Part of a small language model's weights.
Architecture: RMSNorm before each block, rotary positions, no biases in attention or MLP, tied embeddings.
Training: a variant of SOAP for these matrices, 723M tokens, 5784 steps.
Each number is 200 + 20 x the weight over its row's rms, rounded and kept within 0 to 999. Layers, rows and columns count from 0. The size before them is the row's rms in percent of the matrix's.

# layer 3 MLP up, 704x256, rms 0.195, rows 150-186, columns 0-63
097,204,209,223,226,140,182,233,185,223,201,191,188,230,201,228,195,196,179,234,188,184,186,188,177,206,232,233,202,224,173,198,216,182,207,223,200,181,204,218,194,188,216,215,184,206,208,192,196,252,176,202,212,172,215,186,166,189,180,179,217,213,204,178,210
110,214,170,229,223,152,199,206,187,182,212,170,159,218,181,189,180,173,223,194,160,221,212,194,191,193,204,200,192,185,212,188,220,183,205,205,190,192,201,176,195,212,197,170,225,185,195,214,191,217,181,211,160,193,221,250,203,214,180,190,201,219,209,166,224
093,201,189,197,210,197,202,209,189,179,175,218,210,201,190,185,215,194,204,231,189,201,210,191,157,213,161,211,197,160,171,176,160,210,201,162,206,209,219,207,211,226,203,257,219,174,242,227,204,203,197,205,225,173,198,193,190,232,165,176,220,214,178,196,194
097,238,214,185,187,215,196,209,180,215,175,217,186,198,184,220,198,197,179,173,209,223,231,190,185,188,209,184,181,161,246,194,178,170,186,217,220,191,235,194,187,194,167,134,186,208,178,174,154,213,216,187,171,174,198,193,208,205,251,172,250,180,182,177,188
102,201,226,216,221,186,201,209,177,231,176,182,227,189,222,230,198,213,241,198,179,179,192,192,219,221,233,217,200,198,170,203,216,184,199,179,201,228,222,219,222,206,218,203,192,232,205,236,221,218,206,207,172,187,193,185,190,205,189,234,189,194,213,178,231
107,188,198,193,206,205,166,215,198,176,195,215,199,198,167,213,167,207,193,211,226,169,164,212,205,211,225,243,207,197,188,194,206,177,204,204,173,274,189,182,181,235,197,191,174,244,220,213,178,176,198,218,210,205,232,176,197,224,214,176,180,183,197,203,228
101,189,210,247,187,184,171,254,230,225,203,234,227,216,168,202,207,209,222,208,195,221,205,209,175,202,217,192,212,203,208,208,238,209,203,177,169,191,206,215,209,181,225,178,177,229,195,196,196,209,183,193,168,172,180,192,216,224,184,184,204,201,216,200,175
112,204,173,196,218,219,226,194,195,201,211,194,206,210,177,204,222,188,201,223,214,201,195,196,196,201,210,171,212,201,220,198,208,212,154,182,220,211,213,163,225,227,215,197,188,206,242,182,202,183,175,188,194,232,199,212,199,203,196,171,176,178,157,204,198
098,233,209,191,223,232,188,245,234,221,241,187,200,178,162,155,201,205,186,194,195,188,207,205,170,202,165,216,203,209,190,194,190,207,183,145,221,209,196,206,209,187,184,212,193,240,203,185,188,172,196,177,207,228,236,207,190,195,213,213,219,191,211,192,196
102,203,185,183,214,187,215,174,210,192,164,192,202,226,196,183,225,215,187,227,204,195,201,234,199,208,205,204,222,188,185,171,203,206,171,212,239,176,218,176,238,191,198,173,221,207,233,230,178,167,189,214,214,187,203,207,174,224,217,210,209,180,154,225,210
100,180,178,194,232,197,220,217,202,183,193,168,178,215,178,202,195,201,190,192,173,186,194,193,213,195,197,206,211,216,189,227,196,224,201,189,214,162,222,211,197,190,200,184,186,202,230,208,187,198,190,215,198,191,182,214,209,168,231,184,208,238,188,187,208
104,206,160,231,176,177,211,195,162,222,187,184,197,227,188,215,221,202,217,212,198,160,206,195,182,214,208,196,237,201,216,191,203,160,230,200,222,181,197,221,183,240,182,190,210,209,165,195,226,219,186,195,212,213,205,199,216,186,177,207,218,222,171,214,216
095,198,226,215,193,198,213,210,230,225,194,224,209,185,203,195,170,177,196,196,231,178,155,197,210,239,231,187,214,206,163,187,179,211,188,220,194,182,213,228,187,182,234,209,241,158,193,208,189,207,208,186,137,221,191,197,220,194,202,220,213,189,221,212,206
094,227,223,218,223,205,211,180,198,205,193,164,194,209,206,182,233,177,199,210,199,229,188,213,172,229,221,192,210,195,190,197,213,193,187,179,223,203,214,186,191,171,219,238,197,199,153,222,185,174,204,242,215,233,193,216,214,226,203,204,216,220,217,205,202
096,203,184,191,205,232,196,189,196,215,198,198,226,171,186,185,182,191,199,218,185,150,200,200,142,211,253,197,193,220,186,177,152,215,198,227,225,225,207,240,201,222,174,204,176,183,199,176,190,229,196,216,182,194,221,195,217,208,234,219,206,206,192,191,184
106,203,187,185,208,208,214,202,199,199,226,214,215,247,206,191,162,181,180,213,177,188,220,223,222,218,213,224,184,186,172,218,174,219,203,158,214,224,165,142,165,183,230,189,203,196,216,206,206,214,160,214,191,197,194,221,188,193,180,216,209,198,176,185,194
097,233,186,220,179,224,229,197,210,196,217,185,179,162,194,214,225,174,200,193,220,195,188,207,214,182,198,192,210,194,221,154,207,199,218,193,189,145,219,202,198,178,209,208,235,225,187,208,208,209,185,236,213,200,213,180,235,195,159,201,222,190,187,156,208
097,215,205,201,231,208,228,216,190,212,204,194,203,209,189,238,210,183,226,241,211,176,213,208,222,203,204,217,202,205,196,154,240,214,210,209,219,244,233,204,190,204,208,191,190,165,181,199,241,226,205,221,187,195,212,217,190,182,161,193,229,225,169,222,241
093,197,198,219,220,214,242,196,193,206,167,182,208,174,200,182,212,211,249,202,211,188,171,202,160,226,213,201,209,177,184,186,204,199,191,166,226,229,186,215,204,211,217,188,220,174,189,223,197,222,194,196,190,224,226,203,235,201,200,215,199,196,211,199,183
106,190,202,189,194,224,195,215,182,198,195,232,224,228,197,203,191,225,177,216,185,199,192,191,178,197,208,216,214,215,192,178,246,240,211,203,225,148,222,217,190,186,218,225,208,162,212,203,192,198,184,191,235,199,195,192,213,203,208,198,186,208,197,217,168
108,232,223,185,198,206,186,206,211,189,186,191,167,183,220,203,186,193,193,224,197,209,210,176,213,190,186,183,192,208,205,217,223,171,197,214,165,204,215,189,183,181,214,170,174,195,184,230,182,166,174,214,243,198,205,206,172,271,183,201,196,208,201,209,166
094,203,213,212,186,212,227,196,218,187,221,192,220,206,208,184,222,249,238,197,200,181,182,205,193,213,176,201,217,156,216,201,207,188,205,175,220,161,189,188,179,239,181,191,204,242,180,192,180,210,194,184,164,218,198,199,215,190,189,183,175,212,167,199,181
093,209,200,166,162,191,219,176,169,194,169,244,243,210,206,203,188,151,208,182,207,207,200,209,158,213,216,209,175,212,186,177,182,195,212,194,190,203,190,166,236,177,196,185,167,211,209,218,179,170,163,201,190,171,231,216,175,245,176,230,190,163,171,221,195
103,205,150,241,164,201,235,218,192,188,229,206,206,201,208,219,209,220,225,202,219,203,221,185,162,168,209,207,198,209,197,172,232,200,198,197,142,181,186,216,187,214,172,184,215,205,189,222,175,215,205,169,207,211,165,231,175,194,234,227,178,203,236,148,247
097,179,204,193,215,193,206,171,183,177,207,172,180,193,190,208,163,153,188,256,172,187,177,209,220,184,202,197,224,207,180,237,176,179,182,210,216,218,215,183,181,232,248,203,216,167,214,203,236,174,213,216,200,197,209,197,203,217,222,189,167,188,203,200,218
106,184,233,217,210,190,205,195,204,190,220,188,220,239,227,203,195,213,180,186,215,186,194,198,201,215,209,203,217,201,187,200,203,216,175,192,201,206,185,153,184,188,226,246,213,226,213,179,202,222,202,195,169,199,195,204,188,169,174,204,186,174,208,185,166
100,169,196,180,180,212,205,216,190,201,181,196,202,189,228,181,203,178,187,212,230,198,172,222,214,219,245,221,179,225,210,182,141,201,214,169,210,214,219,223,183,201,203,165,218,181,185,229,233,197,215,190,212,178,198,178,215,197,212,203,227,210,218,195,183
101,203,225,210,187,219,205,170,195,207,215,206,193,181,222,203,192,191,206,208,189,233,232,199,208,269,186,232,178,218,196,179,178,177,208,180,154,196,201,185,177,165,207,183,221,193,203,187,162,194,205,197,152,194,192,199,183,236,198,219,176,163,179,164,202
105,237,212,213,216,188,185,189,203,194,204,182,206,168,226,179,178,216,221,223,254,196,208,146,192,198,218,190,215,229,219,164,214,193,186,194,201,186,160,196,195,194,195,228,199,240,214,211,184,218,171,214,155,198,159,223,198,215,222,213,198,227,193,184,225
098,207,208,195,200,215,170,200,190,195,194,171,224,227,198,172,190,178,203,172,197,209,205,197,167,222,202,178,196,228,196,234,176,213,224,175,211,203,185,211,221,187,202,176,195,227,195,197,225,180,209,212,196,173,205,175,212,203,228,221,178,194,159,186,192
099,192,186,191,202,206,213,205,214,220,199,220,190,179,159,198,206,163,189,178,162,186,185,215,234,216,219,221,196,163,198,178,195,205,186,230,195,195,179,192,216,188,185,199,165,207,217,206,215,192,198,225,173,206,171,196,171,205,239,187,182,231,218,191,215
094,198,235,160,195,189,192,187,163,203,194,180,192,208,189,180,200,234,207,184,240,179,189,207,198,218,180,220,210,218,221,191,210,189,197,178,194,218,218,198,254,216,181,225,188,198,228,193,194,198,189,224,196,193,163,233,181,226,192,231,207,197,189,255,227
098,174,178,207,219,227,226,201,201,211,188,201,204,188,200,175,225,222,213,186,190,194,181,239,181,222,192,228,178,187,229,152,223,200,240,158,188,201,223,218,215,201,171,219,204,190,196,186,187,235,196,217,194,259,166,195,196,180,189,199,204,193,171,197,225
106,231,215,190,190,199,221,185,202,213,160,213,196,195,214,207,191,177,215,232,243,222,177,187,188,225,171,190,202,184,207,185,181,209,199,214,207,152,231,208,202,185,233,203,198,184,227,220,200,192,214,251,210,168,206,201,226,177,171,226,188,175,220,179,208
096,228,207,182,201,170,185,194,203,254,225,167,196,213,237,218,186,159,171,197,215,197,222,195,187,198,208,206,190,178,215,172,166,184,210,214,173,229,206,203,161,223,202,204,234,189,192,187,187,145,182,180,192,200,221,219,188,200,255,205,193,183,204,190,205
095,175,173,216,178,178,176,199,221,199,195,201,198,188,167,186,198,194,200,205,212,175,196,196,239,186,212,155,223,219,193,195,236,182,226,193,158,160,192,205,207,202,217,216,183,223,231,180,234,211,197,183,202,204,170,211,219,215,207,184,215,236,204,226,212
098,224,169,223,197,165,191,170,146,190,183,167,162,193,190,209,182,190,201,206,180,185,176,214,214,155,213,251,187,189,189,188,183,219,189,168,195,220,220,208,221,207,175,204,208,201,216,187,222,193,214,196,196,205,174,171,207,191,226,187,189,211,212,213,214
# layer 3 MLP down (transposed), 704x256, rms 0.174, rows 150-185, columns 0-63
102,179,219,270,195,149,175,190,160,202,195,209,169,175,193,207,197,231,225,204,195,207,157,197,232,187,180,196,185,199,194,195,201,184,208,214,177,204,188,190,194,166,194,226,201,175,203,180,170,181,211,209,214,210,208,220,203,218,204,181,218,222,195,172,191
099,187,163,203,192,164,232,232,173,202,178,202,213,214,206,184,200,172,231,180,187,198,222,262,194,166,205,209,210,178,200,213,170,221,202,193,213,242,225,218,247,212,187,176,188,196,143,240,212,215,201,215,158,180,195,207,177,178,175,209,220,219,209,211,196
102,211,224,212,181,206,223,208,207,204,215,181,217,221,212,240,192,203,191,218,217,231,211,213,198,176,190,171,169,202,196,211,204,179,178,179,187,194,188,190,203,235,201,211,230,168,235,212,217,210,203,197,186,210,169,197,175,206,202,219,234,208,205,179,222
101,188,193,172,175,198,185,209,222,199,201,226,160,231,203,200,242,187,185,170,187,209,199,192,237,195,197,213,207,237,167,199,200,216,191,224,202,212,217,193,163,216,208,187,191,176,206,214,225,204,223,183,179,231,198,195,203,188,177,183,213,164,223,220,190
109,215,186,171,197,212,188,198,215,218,162,191,219,186,219,202,216,190,175,217,178,223,186,207,208,164,200,232,217,184,216,213,207,178,146,163,200,195,221,203,181,219,191,197,222,215,200,165,187,213,215,203,171,186,200,188,183,215,201,219,206,200,196,200,215
094,227,239,223,203,225,205,193,200,184,223,202,179,207,188,189,197,208,214,213,200,214,184,203,220,199,186,207,213,181,195,200,190,165,207,228,204,167,206,190,177,241,201,213,233,221,199,201,165,201,193,204,197,226,235,182,172,216,223,196,202,205,199,201,212
105,185,214,244,177,213,202,207,172,208,228,192,224,220,181,189,198,205,191,226,237,191,216,176,210,221,212,209,223,244,186,209,210,168,209,155,177,197,188,189,164,191,185,171,206,226,209,197,187,209,215,231,190,198,220,191,222,186,185,210,217,200,235,204,195
100,207,150,191,233,233,202,205,215,201,173,245,204,179,198,200,237,189,207,191,214,189,180,189,237,185,217,224,212,198,235,185,188,181,187,189,206,162,199,221,208,147,187,196,216,203,206,198,192,160,193,195,203,194,198,176,192,207,205,224,205,168,200,158,182
097,197,206,166,180,197,170,215,224,171,192,240,212,227,214,172,190,223,217,222,177,174,197,216,188,213,231,193,232,197,209,219,211,197,217,219,192,188,200,176,182,210,222,192,178,198,206,199,208,202,180,225,211,169,234,225,202,205,184,200,172,170,205,163,212
106,193,191,232,204,197,187,217,171,156,210,162,182,204,207,185,200,186,176,230,191,208,181,196,216,224,231,169,219,219,193,185,191,238,227,238,186,202,191,183,169,188,188,159,186,218,220,163,188,209,215,187,217,175,202,190,173,187,177,209,195,232,190,207,223
104,208,237,200,165,208,197,184,178,207,175,198,192,193,192,238,170,189,188,220,183,165,188,199,141,202,212,193,195,167,240,209,194,157,185,202,178,216,152,199,177,181,172,181,200,199,196,204,209,202,209,183,191,171,181,218,203,191,218,175,204,179,204,212,207
106,219,228,218,187,166,203,182,201,199,232,198,212,191,214,200,220,211,219,220,173,197,234,218,191,184,202,230,210,212,197,226,186,199,184,172,206,207,182,214,184,205,183,182,194,226,183,174,178,214,205,182,165,203,212,199,203,184,223,214,223,198,195,168,217
098,223,204,220,195,214,186,207,213,227,222,187,209,228,189,219,215,191,178,203,190,202,154,205,195,216,218,243,188,205,189,170,173,205,167,220,183,197,186,194,195,185,171,199,196,217,196,186,179,209,229,163,199,224,205,172,186,203,197,210,180,194,220,226,234
098,200,211,207,205,157,240,202,186,188,191,245,196,219,209,237,234,172,202,209,187,223,200,194,202,208,212,201,138,196,182,166,178,192,185,207,173,180,173,202,196,192,202,227,219,203,194,213,197,224,229,217,169,193,180,185,193,205,200,197,251,205,202,208,190
099,187,196,181,225,192,207,203,194,174,230,226,206,159,222,204,198,213,175,218,188,182,221,174,205,206,183,233,226,197,229,199,224,217,201,201,209,254,211,136,152,159,191,190,223,196,183,170,206,184,193,193,220,236,196,206,208,223,216,186,178,179,204,177,195
096,191,179,187,200,231,196,223,189,208,205,181,205,206,207,165,206,195,201,210,162,206,199,196,226,197,210,181,174,220,252,184,192,200,190,233,208,196,220,189,207,212,234,188,177,166,225,235,222,204,220,197,225,161,216,186,205,214,183,209,201,193,217,155,194
105,209,185,197,200,179,193,217,194,186,232,177,195,197,211,202,226,204,194,222,227,205,163,193,200,166,209,232,201,194,174,184,180,190,195,185,190,193,198,179,182,162,165,203,196,233,221,182,200,214,193,198,185,200,211,190,224,203,161,204,231,207,241,148,207
109,210,194,208,198,205,210,206,186,218,171,175,196,216,185,205,243,236,210,223,211,230,213,217,232,242,216,167,177,198,191,191,215,167,228,214,204,187,219,239,222,222,223,226,152,185,172,179,207,179,151,214,195,199,212,204,216,171,201,197,182,234,161,220,217
105,221,142,159,189,222,208,196,192,203,193,209,222,165,172,188,203,195,238,140,184,218,197,217,181,204,204,187,189,221,186,177,225,222,167,198,206,165,200,205,187,196,225,200,171,174,164,205,170,226,215,224,208,196,204,180,209,184,200,201,209,206,198,212,194
103,195,226,209,219,217,207,205,200,193,181,212,188,170,221,196,184,188,217,216,180,191,207,180,210,227,186,228,230,206,209,221,173,216,224,216,214,168,166,208,222,210,203,216,213,188,221,225,170,168,211,193,186,189,226,211,215,200,218,184,185,188,189,177,178
101,251,199,162,200,199,191,208,171,213,225,194,210,207,202,180,186,196,205,207,205,174,190,215,207,188,201,193,221,192,201,169,198,185,150,225,259,206,188,223,194,178,158,212,212,196,199,186,219,178,228,259,202,210,192,210,200,237,227,198,200,218,187,178,215
101,194,196,194,196,197,231,189,192,206,237,192,222,203,192,223,208,246,187,204,216,177,225,194,210,212,215,240,203,175,208,205,205,247,279,204,187,184,178,201,209,217,208,211,203,209,189,223,180,216,203,175,210,188,185,219,179,198,221,195,169,238,179,207,171
095,202,250,198,162,213,216,208,192,202,213,207,232,203,216,209,179,169,201,192,231,207,201,164,212,194,204,205,238,180,199,174,193,204,180,208,183,167,192,217,191,181,180,171,179,213,226,219,185,203,188,211,209,193,180,236,205,176,198,179,193,197,185,191,159
102,219,149,227,189,171,240,217,199,156,202,237,201,175,205,175,240,190,206,209,201,201,207,193,180,193,155,198,189,207,210,203,246,186,228,178,177,207,190,202,172,214,181,173,182,180,211,225,181,207,183,196,170,207,206,238,219,187,202,198,185,192,205,197,192
105,195,201,169,215,195,194,198,215,181,185,194,202,217,182,214,209,213,170,189,172,210,170,202,155,211,218,243,231,222,201,197,191,176,212,212,193,178,168,195,207,195,224,194,240,229,211,163,162,175,214,201,189,170,193,187,189,203,201,173,230,205,161,205,181
082,183,208,207,192,200,224,188,200,212,136,171,222,204,173,157,198,204,176,201,174,214,173,233,197,206,224,196,185,156,218,171,218,184,198,233,185,188,151,200,236,200,176,181,209,196,165,231,198,242,198,206,193,163,181,194,178,206,195,221,192,236,181,184,204
102,187,217,219,219,218,178,175,185,201,199,213,215,203,173,227,185,204,225,205,218,206,167,194,233,170,183,205,182,164,265,201,201,196,200,175,218,204,178,204,161,146,203,169,166,172,219,237,229,190,214,191,213,223,186,182,190,211,193,183,188,208,206,193,192
103,206,217,190,161,202,176,184,200,205,218,195,198,204,181,166,210,197,199,187,203,181,242,212,211,214,213,242,204,192,210,220,184,214,210,175,218,202,215,212,183,193,209,194,192,177,139,160,153,197,199,192,213,214,191,231,185,219,169,200,190,176,209,181,224
102,240,209,167,175,219,210,186,187,225,225,203,200,185,206,223,183,184,179,161,209,228,197,204,218,213,202,243,222,207,207,205,211,217,204,160,214,198,194,173,162,227,239,222,216,184,204,219,210,230,191,154,201,189,197,193,213,205,161,202,215,232,218,205,207
100,195,192,200,195,213,162,232,181,216,206,216,199,216,198,167,223,238,210,179,216,257,195,209,188,207,194,193,202,239,202,193,189,220,203,197,212,183,198,224,194,188,205,201,221,204,145,184,206,209,182,188,245,189,204,186,192,200,221,186,194,224,192,171,227
105,211,218,191,216,205,175,181,216,187,170,220,220,183,207,231,181,201,219,178,189,188,199,262,196,250,211,214,195,208,176,164,189,169,197,221,228,197,199,180,192,198,235,206,196,194,209,155,191,185,169,175,201,224,167,197,218,191,199,219,194,203,213,231,208
103,178,175,198,193,212,202,219,227,206,228,188,183,220,196,225,224,191,158,191,183,178,197,245,182,180,232,189,237,216,219,198,200,180,217,205,206,221,156,189,211,224,203,209,169,209,237,219,197,222,184,209,212,198,221,193,194,187,215,200,183,203,210,182,210
105,192,186,213,209,240,207,200,201,251,207,178,205,214,211,166,223,229,225,181,195,162,193,221,204,180,207,231,171,175,201,167,136,220,221,173,161,214,219,227,227,230,169,198,223,197,198,154,211,206,196,185,177,222,228,207,218,222,199,220,175,194,192,149,198
095,177,244,211,177,204,229,189,172,170,219,181,185,216,161,193,201,183,226,209,212,179,190,163,183,240,210,204,221,156,188,212,245,222,204,206,224,204,184,221,214,218,191,174,209,192,211,215,213,190,192,197,203,212,209,207,179,157,245,186,213,221,199,217,217
104,183,187,181,181,201,200,195,199,217,194,197,186,248,199,201,185,172,182,239,220,204,193,187,197,210,209,196,236,165,202,196,186,189,159,218,205,202,194,198,178,216,166,209,226,246,220,173,200,189,161,240,188,196,156,219,197,191,186,192,186,225,171,200,214
097,173,217,237,174,206,170,200,164,206,183,177,223,177,170,179,214,163,217,238,216,201,169,180,209,191,210,201,218,140,206,197,212,155,233,221,206,211,184,180,218,193,226,211,242,201,218,205,192,210,203,182,215,198,237,192,188,176,176,150,202,220,218,181,176
# layer 3 MLP gate, 704x256, rms 0.194, rows 151-186, columns 0-63
107,179,209,205,193,169,174,205,211,208,163,206,152,195,196,157,217,180,213,230,220,213,220,233,225,181,216,199,182,184,203,188,185,217,252,196,178,262,186,218,213,176,196,176,174,219,193,186,208,185,184,219,164,217,177,206,179,199,171,204,182,186,227,176,191
105,192,202,201,218,200,192,198,183,159,219,176,181,225,231,186,175,226,212,164,219,207,208,191,218,223,205,225,199,188,221,161,188,207,207,200,163,203,152,203,211,198,195,188,262,227,176,217,231,176,203,237,214,185,216,199,171,239,175,206,192,179,228,195,216
102,185,220,222,199,215,217,213,205,178,250,160,193,214,208,208,197,198,197,206,205,191,187,185,171,215,174,181,177,170,193,209,213,193,178,203,206,190,192,191,210,220,211,183,233,195,193,205,197,201,202,177,199,183,192,191,214,189,198,209,189,219,202,198,195
101,190,226,200,183,219,189,175,174,208,224,210,193,219,214,226,178,220,193,167,201,215,187,209,190,194,191,219,235,201,200,208,161,175,218,191,216,241,214,224,201,229,230,205,224,228,206,170,233,197,206,200,165,199,178,211,234,220,183,188,188,201,187,203,216
105,190,196,191,179,204,197,182,214,171,181,192,216,195,214,159,187,201,196,201,201,196,191,220,205,236,198,213,231,239,177,210,202,191,216,229,199,198,198,202,217,165,197,199,201,203,235,195,217,219,198,182,204,155,199,180,213,237,198,209,212,197,182,205,172
097,178,180,205,163,214,232,201,219,240,214,200,202,210,188,211,200,184,187,227,204,193,235,158,206,236,198,189,217,168,206,222,223,189,195,172,199,193,181,172,162,164,197,142,184,197,204,204,177,216,218,213,189,186,207,190,196,197,203,188,202,190,207,199,187
107,215,177,214,196,230,192,185,170,189,192,198,174,142,184,177,201,207,212,213,182,193,189,188,149,228,159,183,155,214,218,204,225,196,211,169,181,206,211,175,213,217,195,191,196,190,203,217,199,237,205,233,227,190,190,186,209,176,194,226,239,200,185,248,207
094,183,236,184,203,220,204,202,189,193,184,183,221,216,216,154,198,199,202,201,207,177,205,236,242,227,212,209,188,175,197,226,189,189,217,210,189,216,187,251,190,182,217,211,191,190,223,203,199,212,211,217,223,160,176,229,233,202,213,213,199,228,203,236,155
100,186,188,224,182,208,220,218,173,160,202,198,223,189,137,224,170,199,193,218,189,220,181,176,181,217,220,163,178,189,206,223,213,238,204,194,179,209,151,216,179,187,212,209,244,203,182,191,242,220,197,159,179,226,216,242,227,189,172,191,172,227,221,187,207
105,201,170,184,211,228,164,225,208,197,192,231,187,198,195,243,196,207,205,207,222,197,195,190,185,208,220,211,204,186,206,215,190,209,206,221,236,199,224,184,221,202,204,186,200,191,255,249,178,161,159,167,201,178,162,216,166,196,185,228,225,176,236,184,181
105,211,206,217,232,212,211,178,234,202,156,214,198,193,175,206,176,189,195,154,188,218,179,183,188,183,200,201,201,165,199,143,204,169,191,162,189,200,181,191,192,221,226,216,194,210,217,186,211,229,183,201,225,216,175,189,160,184,180,195,199,221,192,194,202
092,217,224,182,221,237,220,232,224,201,165,223,192,221,215,192,165,186,200,223,196,184,184,188,223,215,220,203,188,198,165,182,165,186,220,197,194,188,185,177,166,194,186,195,184,197,168,223,168,194,203,201,194,227,190,229,182,211,193,201,183,191,230,210,212
100,220,208,215,209,180,214,163,186,169,172,223,181,199,241,177,210,248,188,188,211,205,168,203,194,195,189,221,230,203,228,250,224,192,213,182,194,240,200,201,214,203,193,233,210,231,210,203,179,198,189,241,210,225,177,229,203,217,216,205,190,190,192,216,214
092,172,179,200,223,222,169,174,180,172,229,191,190,220,199,184,231,209,188,201,209,189,192,220,237,230,196,195,193,178,188,191,212,188,198,180,195,182,229,202,220,236,202,233,172,204,209,201,191,173,187,193,208,178,211,210,210,246,216,209,216,172,214,199,170
102,183,197,251,194,224,167,241,212,163,215,187,200,191,223,141,207,221,198,186,233,195,206,190,192,205,175,191,184,189,236,212,222,243,196,190,218,246,182,191,190,204,186,192,184,208,199,215,202,212,197,243,202,214,209,239,194,182,208,192,219,199,220,207,174
102,171,204,203,184,202,215,217,195,199,196,222,178,228,177,206,209,162,207,182,159,220,178,213,192,178,158,219,191,228,189,208,229,204,215,223,145,182,194,217,173,245,160,216,206,204,196,211,210,214,241,186,181,196,225,207,201,207,200,193,186,226,194,163,230
099,210,191,186,226,167,154,214,185,207,199,227,173,211,197,184,177,226,178,189,202,160,212,220,222,191,231,205,172,200,187,163,202,178,177,230,252,209,170,179,216,177,233,199,183,191,223,187,211,224,188,206,196,185,189,216,215,203,188,217,188,177,196,199,217
104,186,230,197,214,198,177,206,207,203,215,224,183,231,168,197,198,179,211,203,184,183,172,178,206,211,200,188,159,201,210,208,193,203,190,194,202,189,216,206,190,181,223,213,219,201,167,208,184,233,211,197,197,184,205,242,199,229,212,213,229,184,216,215,222
097,212,171,220,207,155,218,189,209,186,225,190,213,193,235,228,197,246,201,187,260,219,209,212,184,182,153,201,187,204,213,189,177,227,184,213,189,209,201,214,194,215,222,180,189,198,225,173,212,203,222,210,231,181,203,198,237,239,243,226,231,198,158,230,204
102,184,174,245,151,210,208,156,193,211,176,206,236,211,202,202,214,196,177,186,188,220,220,210,198,186,210,195,205,196,202,216,202,222,224,204,226,202,229,187,219,214,194,198,209,213,199,202,173,212,166,184,232,231,214,187,168,189,216,226,184,190,189,170,220
103,203,197,215,186,204,222,210,186,172,213,163,213,219,217,192,165,206,226,197,221,204,213,230,212,205,214,177,217,171,218,231,170,244,217,223,215,184,213,180,184,183,211,189,211,195,174,205,180,229,193,189,213,191,206,182,220,216,232,187,189,198,194,181,189
095,199,185,215,179,194,173,217,195,203,176,216,196,202,263,203,175,179,214,209,193,233,172,195,233,153,172,188,171,206,202,212,197,208,197,202,171,191,196,215,187,211,186,230,175,218,173,213,183,186,199,161,196,198,210,224,191,176,207,232,206,194,201,182,178
104,218,181,226,143,204,192,230,219,197,205,172,198,201,220,198,180,193,205,212,241,188,203,193,216,212,237,208,201,181,179,187,212,231,195,193,153,188,218,232,196,204,205,166,190,217,250,232,203,210,194,189,169,193,187,201,211,206,184,239,190,170,211,187,229
093,159,215,217,235,224,227,184,222,210,193,216,213,206,202,173,190,194,228,217,181,196,216,198,207,195,188,173,196,187,217,222,220,163,180,202,264,199,226,189,183,218,201,196,199,182,226,219,214,195,190,183,196,209,197,175,201,216,204,178,168,218,200,203,195
092,163,224,207,220,238,212,204,224,208,171,192,214,206,198,188,214,217,186,171,153,179,206,231,210,202,185,212,177,227,191,200,199,202,194,157,225,233,169,189,183,168,224,242,225,219,212,220,169,218,202,174,178,200,202,190,170,198,215,232,215,218,217,205,208
105,177,214,181,210,182,214,208,259,180,198,192,168,211,199,183,189,198,192,211,207,195,212,204,169,192,226,209,204,178,210,158,243,193,196,208,165,250,215,196,230,199,233,201,211,203,206,155,202,195,197,189,203,245,198,204,204,201,211,197,189,178,181,173,182
102,205,230,204,219,214,191,172,192,201,185,178,187,182,197,178,196,236,231,193,201,200,214,230,191,192,201,200,209,193,192,208,203,218,175,200,215,186,177,203,169,188,189,234,169,192,188,198,191,213,177,238,195,217,179,195,190,218,212,210,232,219,168,199,203
097,225,206,222,175,212,230,191,223,189,205,200,214,175,220,185,170,230,220,188,227,218,193,161,204,217,236,165,219,187,175,162,203,198,195,183,220,214,200,197,221,214,208,229,188,207,172,188,214,227,151,190,182,193,153,194,218,202,197,208,213,221,191,191,209
093,179,229,211,196,191,202,153,203,146,213,221,157,205,204,199,234,219,191,186,172,191,170,214,204,216,185,188,202,235,190,228,180,184,228,183,215,176,235,183,205,189,164,192,199,212,229,201,183,179,202,215,176,240,166,205,209,208,186,193,216,224,183,218,175
101,217,206,205,219,209,203,201,203,195,186,176,199,178,213,188,208,219,238,203,220,212,175,194,183,186,214,163,214,213,200,218,217,187,186,190,202,183,185,223,231,223,190,179,219,171,205,221,197,215,240,177,211,214,221,203,243,207,201,211,213,173,188,204,204
103,210,183,208,199,237,214,237,196,185,220,234,212,208,194,230,179,170,217,184,238,203,207,217,238,189,198,208,205,187,186,230,208,211,158,195,205,195,189,162,205,186,180,208,245,173,186,220,208,177,149,202,197,226,222,227,179,207,227,207,190,200,190,180,187
104,211,199,231,214,223,193,216,173,164,199,174,172,203,211,167,210,204,180,188,182,202,204,220,226,201,203,191,179,175,194,194,165,200,226,207,158,181,205,216,199,180,199,150,185,196,198,177,219,214,208,251,181,173,222,209,191,229,216,220,186,184,176,170,229
106,211,202,206,191,210,190,192,217,223,185,188,218,200,204,200,187,174,220,212,185,187,205,160,215,188,162,206,213,194,220,203,180,181,187,220,166,180,207,186,196,182,198,149,187,203,156,165,217,184,232,211,197,253,217,209,187,169,207,191,220,218,212,189,206
108,187,170,174,209,236,182,191,189,219,181,187,195,238,206,191,209,180,207,220,193,190,198,217,181,204,193,211,220,192,223,195,184,203,208,247,184,220,206,229,191,208,171,177,212,173,232,182,173,182,199,211,190,200,169,213,193,202,186,203,182,214,195,205,216
092,194,215,197,212,202,182,188,194,183,148,207,209,191,209,196,182,179,209,217,188,189,249,188,183,189,143,205,202,186,194,195,175,197,217,210,214,219,203,202,206,235,237,203,216,195,229,219,197,164,187,206,213,162,227,176,184,180,223,215,205,233,208,179,198
096,186,178,195,217,212,201,179,204,183,174,182,190,176,169,173,203,213,210,170,180,209,193,206,167,215,221,213,196,190,196,193,216,231,172,184,193,214,212,174,198,208,207,203,207,179,231,193,235,211,191,198,224,201,207,192,204,204,176,161,225,207,202,224,160